Weights of a small GPT-style language model, trained from scratch on English Wikipedia: width 64.
Each number is 128 + 24 x the weight over its row's rms, rounded and kept within 0 to 255. Layers, rows and columns count from 0. Numbers have three digits each. The size before them is the row's rms in percent of the matrix's.

# v: layer 10 attention value, 32x64, rms 0.242, rows 3-31, columns 0-63
# o: layer 10 attention output (transposed), 64x64, rms 0.269, rows 3-31,35-63, columns 0-63
# gate: layer 10 MLP gate, 256x64, rms 0.249, rows 0-37, columns 0-63
# up: layer 10 MLP up, 256x64, rms 0.25, rows 0-37, columns 0-63
# down: layer 10 MLP down (transposed), 256x64, rms 0.18, rows 0-36, columns 0-63
v3 102:167103145142108099144129099142063166139141093096110143112139124160118124134116119163134153144090166084122163115135119117106134098112138141121136103117109185123158138121123123165115178101108128
o3 100:148115132079133117125119125108085164153111075152119139171158102118128140089137167096132151121175124136124118133144152124135129160098157099111132116141102130141152148138177167161161124090129110
o35 091:143134139148099163139161111146147139143115150103116150117122087134117136149135126157108064144090145129121119115124125086068131083175117154150111126185155150145137109147100114147103129108147115
v4 098:113140117163094087100129107148143084139151137115104186123091152132151141095116119089124102115093136131155166155137122138130103175123142114131098089120159114111155112167102097104121123137147107
o4 094:150129142115140156111128114125133112168125138133125096152105096187099132163163107141129130132114125133120118139083124181146107165111100072100140171107140130103098136102145098105150149126160099
o36 107:126156136148145073137108139154126116116135086125150113100163147107155158090128118118145174164104146142100117138130130081134175069160133175175130129116130142121144126142132147119125136130154098
v5 110:142136098179084154146115083135144121176143113108150122105121142125120119172154135147121114115106131125142131149149109152154165143141125134180106111145100064108140110141097171131153123137163134
o5 103:116135132110162164109146120135171116124145150111118117124148157134120144138147114129152133109139091119137107117154119086217100117156130104101147180149136117098139129171144119100156109115104092
o37 112:123105123136121106140103113107111132153096117128112171169110107137157131153102148110146128127093145124136127106121118105198135151075155134174118143073161154103135141075139140157129131145145123
v6 101:129112133136087102168123129151151120150170124126120131098114110084078150141163153104167127127105130191108092147128138144126087118122118131116112073110127131108126135100132108084127149088142140
o6 115:162147133130182141104170134117161142087114107105110165149112106160174104129120172140144139139087127094167147133122133150145137127188124115103121147170138142113140138109099120157115150116124113
o38 089:148155109168116119141108169126145129128133146146104109143171165134142131097173114110113134152112119154155105134123105118174124110100165112125135149127141184153157052136124112119124123090146138
v7 098:108130138144100127099153129127104138144116109146122142118109163138102141156162085129096116109163113120137126092131112109113101094117140103117058134132141152132160101103124142197159119159156162
o7 099:153130139113073090129156094128118128104188134161121128064158107113123083131106122163101118166140139119112154147126120123139127142124150154160119095125082122140122180145120115138099115120125135
o39 102:134122121135101119140156127136136097144060129155130162197121139136146139100163108133120136124117155154087091101111161131074137130121172155155105112109120116154135138098158116160130116130120105
v8 098:138078127126133134130086148086137125121152106179127072135119148104106131138115113113169109178145126117111121142157124097121162145167113169100144146140118128146104099145138164101143103155138091
o8 107:114132116180137137177148186088170129099115125120108125145145186135150185129169144134097111139142140121137112136117108133165130088132095132120125170137148137134113108120122148119104133158127095
o40 091:131159144094155154093093095143122152086143124154111145090132085125133074135153105153133082127108131137112094132162114136079141151138124127122123094148124150137106141123120175110135144111089163
v9 093:134144102169111112147101099151158128085142116111093088135180127119120133108129097124157180130152148164136113123148074152104133123090165117083127144167118139159127130128128099123110107130153127
o9 084:107108125130125123118139162075105143145097097136132100135109078152153152121197154129064108117135128102142148123146161151073112134132121122111129110149136127117106108131110187124127134104127128
o41 100:153129125151118126160104072087137105166111155112120159157170176111154089148104104113155155110085146120129105116143098128114154152122160122131090128148118105139145153139105089123102123118158135
v10 084:164125119159132132114142097149078122112106126158086129117174187119122129104140141115092126070134146137082172139150096128151110142149150156147123145174125131150106146127115123146113117096131143
o10 092:116133098143096144139104131100117123153101151126108118130132112121139145093129129146118106103187126105137161136128116115105113161099116057088124132103106104144156117122195163111108143162129096
o42 080:122114161111134149109126092118138158131120149101166140162161162166134154123136162110100130161101113147132127092109135110145127113118126160130126132149140103140156124154142052164140135070141090
v11 087:154143140115090198126118119136142117118162108153143136113074149130134107073124104137139138154155133124158099152132157116114095110115095126151069092149140120147137178131118129127158138127127102
o11 085:119108126099152137132137117131133093145135150078132175124138150124121174100138154099109121102131156109144164140141143156162129124142140102103132123157150193128131106106127158200149113103152137
o43 103:124147133114132100160152132104116101108104103177126124122090132130136159109145109181160163145147121162085060110126156093149108129147131122134126112155153111112111123113145095121165138134090100
v12 107:156081150128093094096162132134134112120149133111138129121159096094106102154155117153145104135107112140159138180165141141133144112108136159159171128114150116121096114183086113159131111148130137
o12 102:119153083098133132162135110139161148150152085097135139168111106155125159146149124146143122156169134125122125141119079156126142097140121144108133154117155071127095120142166146150146119122114069
o44 112:109105121139143125123135140114160137142101137137156112124138105119149097127140131117108132140101153093154160130126165056154088177130176123165140148143088176135120145118100105097163118125135156
v13 098:099145123081127101131171156106139143137149161115108122136138084100163120162127143132151135123146124155152177101137112130154137113152152094129083115134108154147192154139095136154138149097144110
o13 101:163131117113079104096090126134135150150163099133137126141111133132060129117133149111131166115121147115112156096110148129127144107142090103130110076146087089110146171104125135137112164125106158
o45 108:106120118110133123171151122190136139127153159137120096120167120129159094158136092141167137135125100138133087147118129112190127138100116163103115145084106123151128145123112122087142086145153125
v14 094:148159145140154166148129110123149169137142132138120181133155114105121131113109094199117147092070130148129130164130104101121131157136177131131125127144141121112109120129137118131107118076168158
o14 092:138109125092083110144131116108066117104103132110140110123129097133138142093146139122140122128140101114115080098146126147126106111139109093135131106118154088177168135136128187116169145118091158
o46 108:135120142163200113109104136089130146163147107109143128116178117128136136131140119126101149163152141134150178132112149099133131147072144113100156123140095137101117129116171146130142120110176102
v15 100:096140169151133142122121168107149130108116158153084110063143134155112143147109133115148123139094111141092149097144109097113164145118149121110112084183117120131105146153152138147142162154122101
o15 101:159122121142132088108142126098116163115125149148118126133091131120137126113183071139152109111086140070098128122119120072144147113126089150126087129113142079121106115109112144112153147149122151
o47 103:107136134137131136124179089149122114123097097146151115129152117140082142175132135171168130148122126147094097102161088158114103125124140132127170104096129112113178093113107109134091093120139136
v16 100:093168147148155161148138154112104156104105114156097106144163106110127109132158146128173162122106112095156149151115114151136144119091070105142138156130156134102149150121164122134156138144101161
o16 092:155086112142113072122139129128107148094115099116164117129133126074094095180144096156127116139130148125102137122106130125105147133141166150113144109134116161129092161115092129110154132113123189
o48 112:099123112137150149134110112143151168149135144148118152119124133156148096081099146107160114159113089122101161137109114123117081162124062153117108115173148099140139119127135091147125154161098131
v17 106:142146141104135118127139134159064185134129093132072120127106109108159112139131113186111126082124127130114136105127069113126123147121128105153117095113095154134150152098119107150129113116153103
o17 114:108085143097104090125118123109081160123115127164109116068136082123092142112133149125138117100134118138091169122134151127163121138141127140160101115143103112140146152139170177100117146121138163
o49 091:148161116149145141119104148154153128118137125115145130158104150113201122092103138153100133145121104119209076129113135096140145112117099113158096132123152164116120098135106125118156131131144114
v18 095:114125106134112087102150161136171160106154080100167135124135125130106126117091103098126172108126138100127136107187110104164083152146163163137140118144130127136095102117143102150115116135102126
o18 102:102126182134101135161137120073145134114137101093115097109063112123135130138100160103079143147151101123131110130139124139136135128108081116120167134141117104154120128123095186112146148130109113
o50 094:133136093133153130121148111144089123103145151099174150119135107118140157147156138097144140092139212119120133136111133091153122118154156151140151114126147094146126126163089101180140112113104133
v19 109:120136151138178128155124145145152101167124131150137130125140146122118096171102115125166132149162162112100102106110110089129144116126122090144148152141097149128077104165120179153175116118098124
o19 099:159117124115135127155141155111125139114144137097163077103155127152161116128113160137105128115142108141156125151131111114117089118075119219153096086163127128146110128124139143149102119134121154
o51 099:082125130116123147114097106137136116117127133154137134107107132151089077178144101154198097115097144139128132102118142131147138176133140132109181133124146140156153077141134147154104130142112147
v20 096:122148184161150097126122121113104136134140155111154160103183126079170132151165085144100132151160127141089138142154146099125147125129095127121127126137144097080153145119096103140130114137147115
o20 105:133114085116067142124119102144128143122160172162140130135141123118090097111127137093164118094116132110133106140128095102073124105134149097138122175175138099173092138129123119111153113130119117
o52 092:071131151146157109130123123109161142126128070127135114164142105154174155145145098134160128159112108150168141130103157130137103162104145136116120088117108157129121119180145161125150151099120157
v21 103:149111130164097122104167113088164088102168153183115124128106078142120124198149113114121143087124124124097113151137145137125137121093095121099119106113121128145148135128150149095130134150115130
o21 122:134125103122136089141132140136143173077166100116161187155119172141117081138147116147149139137130138115143141176154112132143123140140135080144118135115159123108088126153099110150119141112146082
o53 072:123138118169159157141102089110106109137094166151098125100152138109120143166126147113141143094141113134116101108102096122134148111157147174117161144142127133103184131092149147097098086101124112
v22 087:105128135137110105121149104121142081127172096108097146158104132113144177119133101159163129123143116143165157102150151144103085109166089150147152112153109112116111140127141102149128174103099158
o22 102:144109125085127122126184142100155138131141112165143134136150086109143124126116137116150134102094142142120079122094157111119118153124155099087106144095136173138126137129164127120120103160135056
o54 098:148126111121133132131071117152088099106118162112155121101149127128125119148152127127149170125172114167132152174151104139086098116109130143136144123151111102153070114118105086117166159109145128
v23 090:137129110121142128125115127152137088141117107143126184125148149121112129122143169155107140150103084137162113102148158130116135077162117086096194121106124151143138106114112101120127157181103138
o23 088:142111125097169137114134135102113150131127123132115129170158081126143128163101147092127119151174140162088163126095144155071105128139101136109132114117150150108119116082148083140091136099121143
o55 088:157108131150094148107120109141117157100100122148164142115094138145088153113161118118124135073131079103140139134161117137170118109106158115141141158140161152112148170157105150107160091155125140
v24 098:121120111144136164159145138153087153139127096125120149139093150130122142124109139120148139101174071155138162145116136100130121124177142120154137088102126099137140103143093148065090148150154140
o24 091:093128162147127147139069140091125144128136129138101103125171123116100133136106100087127080094083169139126115099147131141158146125161126126109140146143128143118180152156167114107142166126115108
o56 098:134178140159103105108131141149104102149109116146140178137101134160151145066140146116118124146149122158111152166125160151166129132120142098090171157122120168103089131100130134154108117140144122
v25 102:153136102109127081122136086100141133122080098110094117156129131139140088138121094083121127082131085144125162123135154142107165091116152123141114135150108158104124176108139132149109143091118098
o25 103:123140136120126125095143085169143110117145098132084136143097124167093142113118146136153122088148136133131148107138141113114133100136147081099097116082071126118144134104190102131140126143156091
o57 102:131114118125121134142082111105116130113116150127159130137122141094151096153136106107099134122090144122111132164157102163064160164114108111164140165165115098119130138138087132146087086141099145
v26 114:162142125114092113147115141128119096140115121139165118193140124149166100135117185141101141146148134100128126150142084158131128123102142145125109141157164106167119079135146097083151110154141114
o26 108:122148129131172142149115144120161155094157142088091093113114171150103139146123148103095116112137111172140140131130129125096135104098115162143138137132090164089122107152075136134090116166154135
o58 112:129102154130105087119100122161156126158121130108121122185142094111115125089067139105117168161135128107108127097113136097116118103095086132093114122164115098098144153126155131091140115114143123
v27 094:145115085150111137087194160163096157146104130134077100129141119107150095100099111125148124120143107142134109116162139135136164135132112115140083151139120123130152072118159118112126139093129104
o27 090:121120106110135100144135103141139167153148120112095116123079068198145128153175137106107128144134148125111165124174120121130128096075135122121144133097118105134105149127107143086128157128132115
o59 092:158106127124107143130145164150102114106121153095099153120129155116144083131057119155138116157137106154141129155097136143169144140145095131087117095155160147128089138084143130161138113151110133
v28 099:125136167154092124112179137128127151109096152119134125092111151126131129121135109163132152114134112102129119145151104097116136182077129117134110124103094103101085145151138111163112202132119116
o28 107:144131140121104084169119094114131164125124091079137126137122103128119131132161098142140127107118133095147138110135123087132118120104131133142150116187126095164118146128152164105197115093137088
o60 092:094116120125157132136152147127146123125090095139127125132110125097124162108098125118138167124142115146114102145113115178067140132174135116120129137080136156069083126141092111113165144144153099
v29 098:078109135144156147135104154149089106124115127102148144158124127143123098145090128117148154120136140174130105166177092137130142079140166121097124176117119128121116137145151104141084127085110111
o29 097:156123129117131120110107141149080137153126117109083093091121108120144141078164135135145150099139166164123108106099145144102149115087140128131193091127126126124106110113116149147150161120177117
o61 101:117106092144115118142099100147136096124141145126117119161146147161168083124114103117141142100145175099133155144182139149141090161116163154078149129112165131127142114130143161148125108110095153
v30 129:110144113079134187151111114141121110116135096120152189118154123116115134131142142106159122131120137140150143102055131141096103137155102099117119150104147133152157141091121133133111173157126098
o30 134:118117142117147144085160129139109105162114125168156125142123134075158123141076126147105125145108145153142143120105129165096129150150103119158097118076142134133172159121088086122105103124133162
o62 090:130094145146118144168112125112139189141115132145086167136104111144115127136170161122179142121130121135111104124137087107124138156100164160088127145138137134115109112086110166144112102122088092
v31 088:121098120195099123167130140116123143131130100130130082156098174113103094100134105156104124103103163150161144154089128092115132136118161154107112159139121121121115120143143107077151148145122121
o31 086:145132139136119173155125087137125115100133121128093116136155129172154162156153123109104106134129085143086092095170130141130105116141064107150143136134160107119118105137140175150157166121126108
o63 088:142113135128110120083098108127169116139114144135113123144098140094130118107106133131124197134118153144097180138125116116061149111123098098109136167087146162140134144116163097127117137125114093
gate0 098:100099096163123128139102132135105126128136172163135112099163116136118130132120131133057155114106124170145109113117120171140140106118178101084091127118125130095114137171150096142112148094140129
up0 102:119123124125154125158154119137136126113086122111106127144112087126089095142152131128114140117118130143159158184092164112141117106155144166133141143188144121121113204079131131108134133115145116
down0 107:105144158129115135172136130137124149097106118098149153164122114147112082115171135151144145155114149136115162144097082107081102151138071114073142137114115117144111142139122174128096116118128133
gate1 088:078127144126106129086115140132154121197128099119180177126142137164138083164152131084137144097091142113131155103107124129122112131130091119108100112097121133102110120107125146102107138118135116
up1 098:157117112118070093181109102117137124142133181118110153123109144133115106141124114061123155102146089153118099116126150128152121108144115122136074097167125127100109116155124121124116093137148138
down1 105:098123154128164146116150125140093158129125126125111130131144174144161142106126163144118127131142122101160150116103159101030122080122117119113117107074139136111122139145148137101139135151108145
gate2 102:103138122127108148124134139097123171118111089126110130134124087170097101141148095109122118107104088108150124145107115180115148165124079144107126132085135180127141100175168137129107144117127114
up2 102:157161175142082124093087108116143186105114093115087142130164128107128109121149090107114139111098133116142123140112101174097156141102138110134111099120147145089152111117129126101135146141159142
down2 103:121132164110150142107126154098117137108127145158135147133122133101131089123099114140118110141157106065100121151201156097128093118089102129141122114183141131135092164107149143150125109108137120
gate3 115:114127127113141096073112073136133091141161122087140156125123140121180125119117111123076085144113120114117108145119090125171110129141125151183111135142079092148105118125120110146141111126132113
up3 111:135108161134111094108121085131098160180146118125140139136070150127140114120113100116100092111126201136139128097134161137141113161149141126143104096131155112079125097132127143134135123121100092
down3 109:101137133108132100113160174129107161141102083113096145106111093148122126153142125149166096134166128161123138117121114120129139119115107134124152158075099194157151173107120127141089135116136116
gate4 133:085084112138130115149116131146137139117109149119122144163108122104114105068092131119107095131131119157116149084123137111144126081145132135147143091154119120169104164157151114133153142190096110
up4 106:161085130129143139107108123142121140140074127154186107113159123090102086104126125120114105118112127154119108103119128132149081089146130107119162143165104129119150102095141089110119100149113170
down4 122:133116104100134122105139170110109111149139107121108148102124162126113100147137053124146135141111105135118125067167157134103136174105137127122125138141143136116136152123158110082106130058129127
gate5 069:114096123111160127105094202125125129125103111143104111108098099138164104090095139127097133094099133125130165160147090133143108136143106142121152128134115155151077109084151121109123103132156142
up5 071:115099099154113135133142081152151087140139149163148131145128172134125112156167085139159089140115089119120109096110163162128102139123131142142086124115128134110162147136135110151150105080087137
down5 081:174143121139106088130140077138132147146121124123131138169163145096113091126111124148123132136112141124162155113124105183085144146079148136155157134120129164140174123140102138157172144155122105
gate6 126:130103131122119130152117201080156094104113090142142125139154148102142101128107135080126124120085121118106153149146133141151128124091138126100118123090164129115087129148098125122179143115159105
up6 112:139116141135105172147135157133137123148147120158140160100153136130103145161180100159122078094155132118170095131134109098144143121086130094151106136110103138137125117097156130115145092181103149
down6 102:119192153146094141150124104111132131139113138152160116129078143112136150137151128140126135087125119141142124191103107147110144090124148119095099113128115148182104091162092151124138129118152096
gate7 104:134104090165091140115120129132152108157113130165160134140123136108142112118129106120128139134122128121109167161150142186155124173120113119130074087074184145115101101106138128139162130125121104
up7 091:127158138196148120151118116110147115086087153149152143132119115163099116119154155103108130164104113144111151169109128107121177107130121142141121127125145156113161121140170162121153185141122134
down7 102:105152143143140140146101139117158132136174111095099078179159113127129140095123135113160151129153134139141141104156139111119080091112154153081101148167103184112142115108117154111142125127126129
gate8 099:149124100156132132129168099135091167113137100132133170123114130073127118117147127187131088131127145130124167123136099165135149115132149154140119104118155149084129115092150150138164076102137108
up8 096:159113117133115125107149130129209147147174120091146130083139136134134162141123119108185141153143145119160160132135166118134125149075130124129140116082158142124113150101136126125093155139115144
down8 092:110145119116119079114183167140116110148119097144137112144103126144115148124092126142124108108161183110101076134108121086166132124123171128108132111086156094153116126132121150134118089112118100
gate9 123:134095073135110122110143107150111126102106160170154137102115136110121106119094142114100128138135131139121130110096080156128195115144091146099092117108075144137103090151127141136143141136122094
up9 123:159120161127117116110083112122102149077175155146146143117115127100180147137149083109129124177118103114144102110110142115137146072140093147133171146139127144134123131110094145133145120158097116
down9 116:132152102102170086099147115133073132109125139118107176099112162113106146093150143147115098147123133148145141118071108123069146102114136083131109109088161144106139113116140122126123131134126108
gate10 103:090123137090104111147114117131103122125128104142187096128165109141147096105175140102144096179121088123137135152120130103154127145106091128102102114125121140140119133172144148070141096145130145
up10 108:131146146137133172146153147166151156160128130147143110102151140156140131126122078084159115184159117136120159125126145079124180147130143143121172133117118156141138133131168132143075147128115140
down10 105:102103161116153132098133151104165159123106117104139133120133124122165104127124133119105125122155176160104068137140158123137121053154150135131099135093115141116128156148139130137089144093145088
gate11 101:123116123123141102105130171086146134110127121060168095145135119097088153094144124121107136126125137194071147087116138134131162108142145096153105123099130116134118163101133130131126139133110120
up11 094:120086111131109155122148146087119148147120121157163183117093074167150159130132119110073125129142165136127117116141134081125156104123134123133114136130116104152156117144097160135172168145134138
down11 091:091126145112115081110151125091118095130123112080132140120141152131093097139161103109128119147104111138067130127157139120186142174108075145128155112127145117144121183145140113116126138133142116
gate12 083:144133134146120129108119100127133109129132141122101138150145101146163098129140150090142132149098114174118148136086135096150107109154148164121096165166117150120193113167105096091124143107144083
up12 097:123102137062116175116164101099157138133112130104122109126073130120135137118125156098103115131147118084135167130123161123100170159145124131151154122109128153157107146151134167150128165143149157
down12 089:156078113090105144138155134128114128175144149112148119108128125144141133144176122158094113131141128109103082118145141167162139125142095133094110148159092118159141131132068140155132155161161125
gate13 095:159121170115152146115081108121090103120136150117154160117128125101120130097128137111134135128153107163079125125154120111194174133098130108156146128140117177131122109093155115181125132137111109
up13 091:114137123098117153085088130150129148131117174125102104159120101103085136132144121106149134118092154132125113083122113103116063134130125148116149090105094150134129127152131143080154099148172113
down13 095:090139113118106146116127138137133135124175129127101110126128118097117118147082121102118110116133120175128134140164071094078113143153131144082093151152103144111126127135120124174125139166078091
gate14 099:141108159164148130124119116095117123145089123099120139161138145097118110086127134158141105096145105141077168091135105109155102155098148106125151119115119103147108070133096086102099123151133139
up14 094:150166127156132095124136130135170143164114143159148152142143106099110122122181178100138129109156132097142096096138127111150108122066116131113154151130116158106104133097073127148094124132133121
down14 105:099132149128130114169112153134131130133115109124143163130133129098153094156165110171098143140122130156182131091118123145071155103086089154110160145136103157139140136158109157167150143119148126
gate15 100:099178112118132142095092092116142172155137115141130111109139163136126144093084115139150113159130100113126160105175117135110101165114079122100094092107118121111110124160156141118124140148147096
up15 095:091141117104123167172162146136139109125142128119077113110128109135143180130143130111116165101073107149125120185142116158132175134150146142129146118112136107144148103122153136156074140119137155
down15 095:156119076159098162105118142111119146122150150152131136147102131141098099147168147103148138168106161144135101145128174106184143098150172100125114112140125117092153129130157137157150144102110131
gate16 100:143113168127107111116119144123154101129130131141143129106135151085134108094128150079130121124135102144102173160125153150130137153074154123116129138093118150123088125160091083134158171155103086
up16 106:165107079159124112132093141103124172092141107144146148148134143119161124139166125134159139062132108099110102149155153113121086139133111096119102081141117159134138150124144147119158142128164117
down16 107:156107126128120123109106158103131134136166153133126118110130138088132131130127097122161091112142107151117127093171126118153128154150076131098155134201193121150117141126135082092114137117128115
gate17 101:111164108126114162128103162129123104111121115121103126100141072128101136106112131145147150116109107125145147073137145107133126121097141165090104147117096108119108166117111087145142180131117066
up17 118:138045130130143126106122128120145134147174132100110112146123128132103116145154177111136114140168143080097146106119099161103127127133127088149151112126121141173147160130136147095098130136095094
down17 118:136116114134124145077136114121163126089142112135127145105113192092130125085135146122123117060169163122139168111181111122160166131141136157112098086114128133154145126131136143125123109136138129
gate18 100:143072093106096110151158105159137088125129140130132136168129092095128085099132169149124126139108137134107082077106150113145131117122122163087118131124122128098098114148182137151128134130141141
up18 099:152128135104138145093158126082099099118134125132129117099140121098111078130102158118084139117154108162103132137058090157137155139150116110092163142129107141102132127138120141112157162117090144
down18 098:155153159146134135156144180157176145173122132112140095131085115141127108155113108140116172130128129129164120092057147130100138083111140128140133114118127106097146145105146112119152096128109134
gate19 079:161129132126122117107117127081146130091139145069152125143114099140113122130128130166157158150145094123116116128183126118127133085153106114082107098139122147122113105146150079142115114084099082
up19 082:114124108135149114091115117138126092114143097119166107162107133112147138135141109120145146112149143095134137116105133111143126120147145172145198095113110117095170143103089140149185160126095167
down19 080:130148111151091087145140180121124117170106126140079127118118151130099092097160118129159113135141165131102105152115165162139118134132167106107182098168119158137104147140114146119159115130124108
gate20 112:132099107130073102146109090123144142144121126122131118139135160121143115132100142166075131132072154103090138132118144141160129111130133125140129127054096139163157130136101128113152143162172138
up20 103:167168088110140157148137120131126119083137129128123150154092121094156163155167115121174126154121130176130144131171102120184162137130146156113130146079119131124106094129116118156129144122124146
down20 115:148162136111114123142133137119130118108131114163110104112166129101117136145138149117155138090144112169105110143123168134086119131116129138100128155232157146132103117167132116156136151108100111
gate21 082:097114141104168140126143149110114168114094091140120107132149127102132145130092137143077160147127137152118166152153125108126177119115127112137127116141132136152140093155153056117185146128107119
up21 091:098133082090108160138123144099147143108116117094150094131131122170139113122134132142146103088176119061153161148111132129123163112146140133155147135141094135136157119142165124145129184139109108
down21 093:139173107141151126114098148193148128104126151135152142158163140130139123080146146104123146125153115156130107111119138146117098122146118167059129106193155130128124155130128141113157099135147132
gate22 104:113125089128129151114150134142144111121142106118122152098143109140105101146125174101144143122151127152121151161111122131139173119149088184132129118101105081162137091129140142109110179158152072
up22 095:138129114129152128117099152098123141147147147141109152174107097168139138127172125093174115211153115106142123103133120083112133108099086105113123133111142128103144103143102101116116130155130153
down22 089:145117084167184083119149171129107131108110158081115099137105150126141137125170118147163130118136145091141151119144124167136136124114121118122123114132092088168091112090135117166144112152124120
gate23 092:130145119148128122141117134142088162117132130145131131129149131140129141103087108183170138169145127076136145105144114116184125127078121169102125137107108142128120100158076107072116141124108125
up23 094:139127088090113101135135131170122173128126154147145189120137128176138118095116131121127098131119135104128126098137150107053130118130097128129120091108151129083125143177126109109130113106103145
down23 102:129145123137144121148172106132120134193098122152125131095107086127135147111111129134129109134131121073113118125125162128184136170135082135110116124089104074118153107126147085101123162131120139
gate24 106:152163160104114095150131162128124101077129149093114113163118120109131088147137120119103076117120098150141160074142112150121102109086163143143093122124127143133113159132148130148121091166122111
up24 106:122101104134110136133161124175122120134146142154184119147108120101141058151169161121137114150172099157122124104128097099118111099139112129110114110090147109143109158128126136111120165118082146
down24 099:152155150128171134154155114127121137093091147159147115154122123113137120119064147105124078112105135156120137104109109098160164097111146109119120102156129108150148158155075163117133156142118145
gate25 109:112141139163121117171138161148133143118139070109209135079130091085124162110128151113118131117110145144159129117136149117181118145096139118098119115102129114136149118129142104155150107133145133
up25 100:143098161154142127115133159082151066113162140143195137131108137128169112164094161120106146120112100121126141105113125106114130138126137109131142100160103148127179166128140111145125118106161132
down25 101:137160148149120169102152079129153151134113104092154177166110136124136166087134107142139129109130112155139126137114076152143139147128099137143105155076154106127119100120104133148118113142158171
gate26 118:132082123142136151134175156151156117141117115129142133102122145136148098082069129143146108132097144138087188118099131109128169074111110130112124141075127152117155141131123104141152116134139111
up26 108:153174097114115089105109137089126062099106110147077108119145123092153180096110107106119114141151103118140123112126148112116129112131133108128109140137111149102100100091092153128108119109114152
down26 109:111108142119099139156138090151131094104095165140125159142077112152144109158165091105129126160090122155118132134124105172135095140154108118194106126116117171111129128109144114166111146129130118
gate27 105:116124137146115105183086153154139121178148094151155135100124088122120082097115107098126098112137125192093112099113160129125113113129099146098118135128085118123153121133140124162120099125107138
up27 108:102084165142117133145109178115140135122086114135110134148110086119142136174111153136120124112114106107172100166112147167129144102165132147144136146099098111166120141166075139156107117133120130
down27 101:106128189167104122141153126096127099111073213169137142135159135139125157116113131130163127101120144105157141144119106118143151116114132118124105146151112144157111094103122133147111148159121115
gate28 102:101127126168133115183139154128156163135105125171143125081147137194114117129131103096107117144102091125143125143143167152123112125113118139118119115104086116110178129157138143133122130175145096
up28 104:116120133118141096149119095095124125178094095137121125169111112122124136138070159164149093127125103082108114108128124112141139144094144133149147088179168146156107137120128161121133081128108117
down28 103:118091100115105122087090134151122115142124150162106106138169119121105134143124122117134120122138154119134138124101112105127127121124120142098061104092173105059130146143108099155113074139115101
gate29 105:102127130105173152096151097122099195100133118140162154126118123148098103115154098135138086150115097110110143122099130124160119150122131112123092135119171122113124116139136127129126117135047152
up29 101:159153078187095109137140083142137104132124122111112127137123131152137118151127140103153082110140136107125126101149114135089119092143117175099145105171125134188147114154112149104101131122151106
down29 100:161121105154133137087125152105132121104163145150153127145117117143110143145071146118152117150140125163177148098130166071150122114104159095122144122109126158143120104110079096124135110170128150
gate30 104:132117115111148089149116121119080191131118138149165126120161150117127118112145139135093161115092151125108147120111127146205162150115118179147110132155148124146140170139137119096102120127131152
up30 110:144118125185104112125119104142102126139127168110167172143087140134104134108146127151123106146113168172141184116115162169134142099114108133156126112138135122127137164114165115140142086083137134
down30 096:085167114156095145124144094149160102127115087109131094117132143113148159130149142124136128123127142157144166169115109127176093117157093110185108151130145162106116096113106134108119126113157095
gate31 116:139091113141122121158159174120159160167141129150149139097117108124096123098129096150112100131162145142142161116173096127148137117125142148119120116150107143144115145114095087104200157102128148
up31 116:080129143154138145171169139093095113178133118109151116123064085107142129091123142108127146156136117167146122137116103123149161130091111111119074130149150102129120133109161132126109140112114123
down31 112:188122117123139146096153069146122139117150099125127126149091130105094105154130154097105129114138149131132089127135129116121135140119152101107170158100056146107137121112091095149131143107134156
gate32 116:139109136117110122167117143103110112126086125078094146138192107149155100146132110136100114113120133158145145109112100162161136116126126141123115166127137131122136113158146102090156192160134169
up32 115:044139134106111174145155171069144148110137108124129121127149129142130119165094168110138119162175147134139118136107115126119142120120097140133097144121140135114132126139133145122122171162082129
down32 118:118103123140138144119077124127148145148079157143152134076148104121132157139145145193154174153148130115164126132123156115160109158106136093090126104124111126137120125097091135177123125137104124
gate33 089:146093099139081131128140126100134113124148136150159169092163160146154124114101143104106122130109127129134179100145103178145124173085130166133084142103125123128118092126108127109107115162099117
up33 090:084117161156102140146128142151123132135152108141146105156097117102124132139152114123134130109150139134145140162180128089105177083160134102138200089138141141097119161090115131129154120124118111
down33 100:121149124106109137101089103164125127145123124088113152154097149160102097126165138135163119102137158171125116118133099130139134178110122091099163093138144124127130085167106123163140152084113108
gate34 092:127141118132149117108123114156130091174105130151077120098117123126136149094155116122166128125128163151114161100137108121142149118100118120094110110093132105184088157149087107152118147177108102
up34 105:144110078155118125097133136137137125128149083137142145079142133153169180135129147151106101106140120127149100112139118121183129095125113129093173120086150112125119157136105084164143149141124151
down34 112:090156086174147110147158106108122103147145151161144117097133142150136141088112093106124109139091088125125118130132078144124110098136127135144158126207110165131128139146159123140138119130118149
gate35 115:119144126155137167142084137149072115154155125185129137132124144137159132121102144121131122182134127131120154099124157153138161061097109143140114168128121149116137103163155118137114124089134110
up35 104:170102119153132143137135149155146061119137113158108125076119127150149140118115101148108164138157105155150089122174170137131113082123124151104124117134106152147117142120071116134092142119128128
down35 106:123113128128125112097116164149104127158099105098093100141101079121135102113175096121112177114152132166136124081173127116141153131098132115139113170107149131137119123134109116154149123093098086
gate36 121:126137131163139109160122143130163141142088102107148112133122076112124104126118122124114146153113117152110135147105130192115132135125111135157148101098088078104117126185059106124134130123142103
up36 109:136111150101151128069158087116096078104128122113107111136128154118168094084092146156130089109115117103157135170120113132126097121100122165137164124149144108143124109129124157166106109143113121
down36 116:141139077129127133130121112067137098135130139139147116120122136132099127145112111131142145131151111166125138139149148114080140130131175110117102113215140168138132138102118168151076112101124119
gate37 095:167126159127118147097079081093113143155126146130168115151161139101131114092155129133127100149124142103109122116113114119149109125075140159070109124144119099152102128109104072120140117139105128
up37 114:160130119163147149089105192159131131136137173137105130159136144136129122095078165090124127125151168102123152103144124138126121095105109103112148147152093145109125125091089139167123134141142149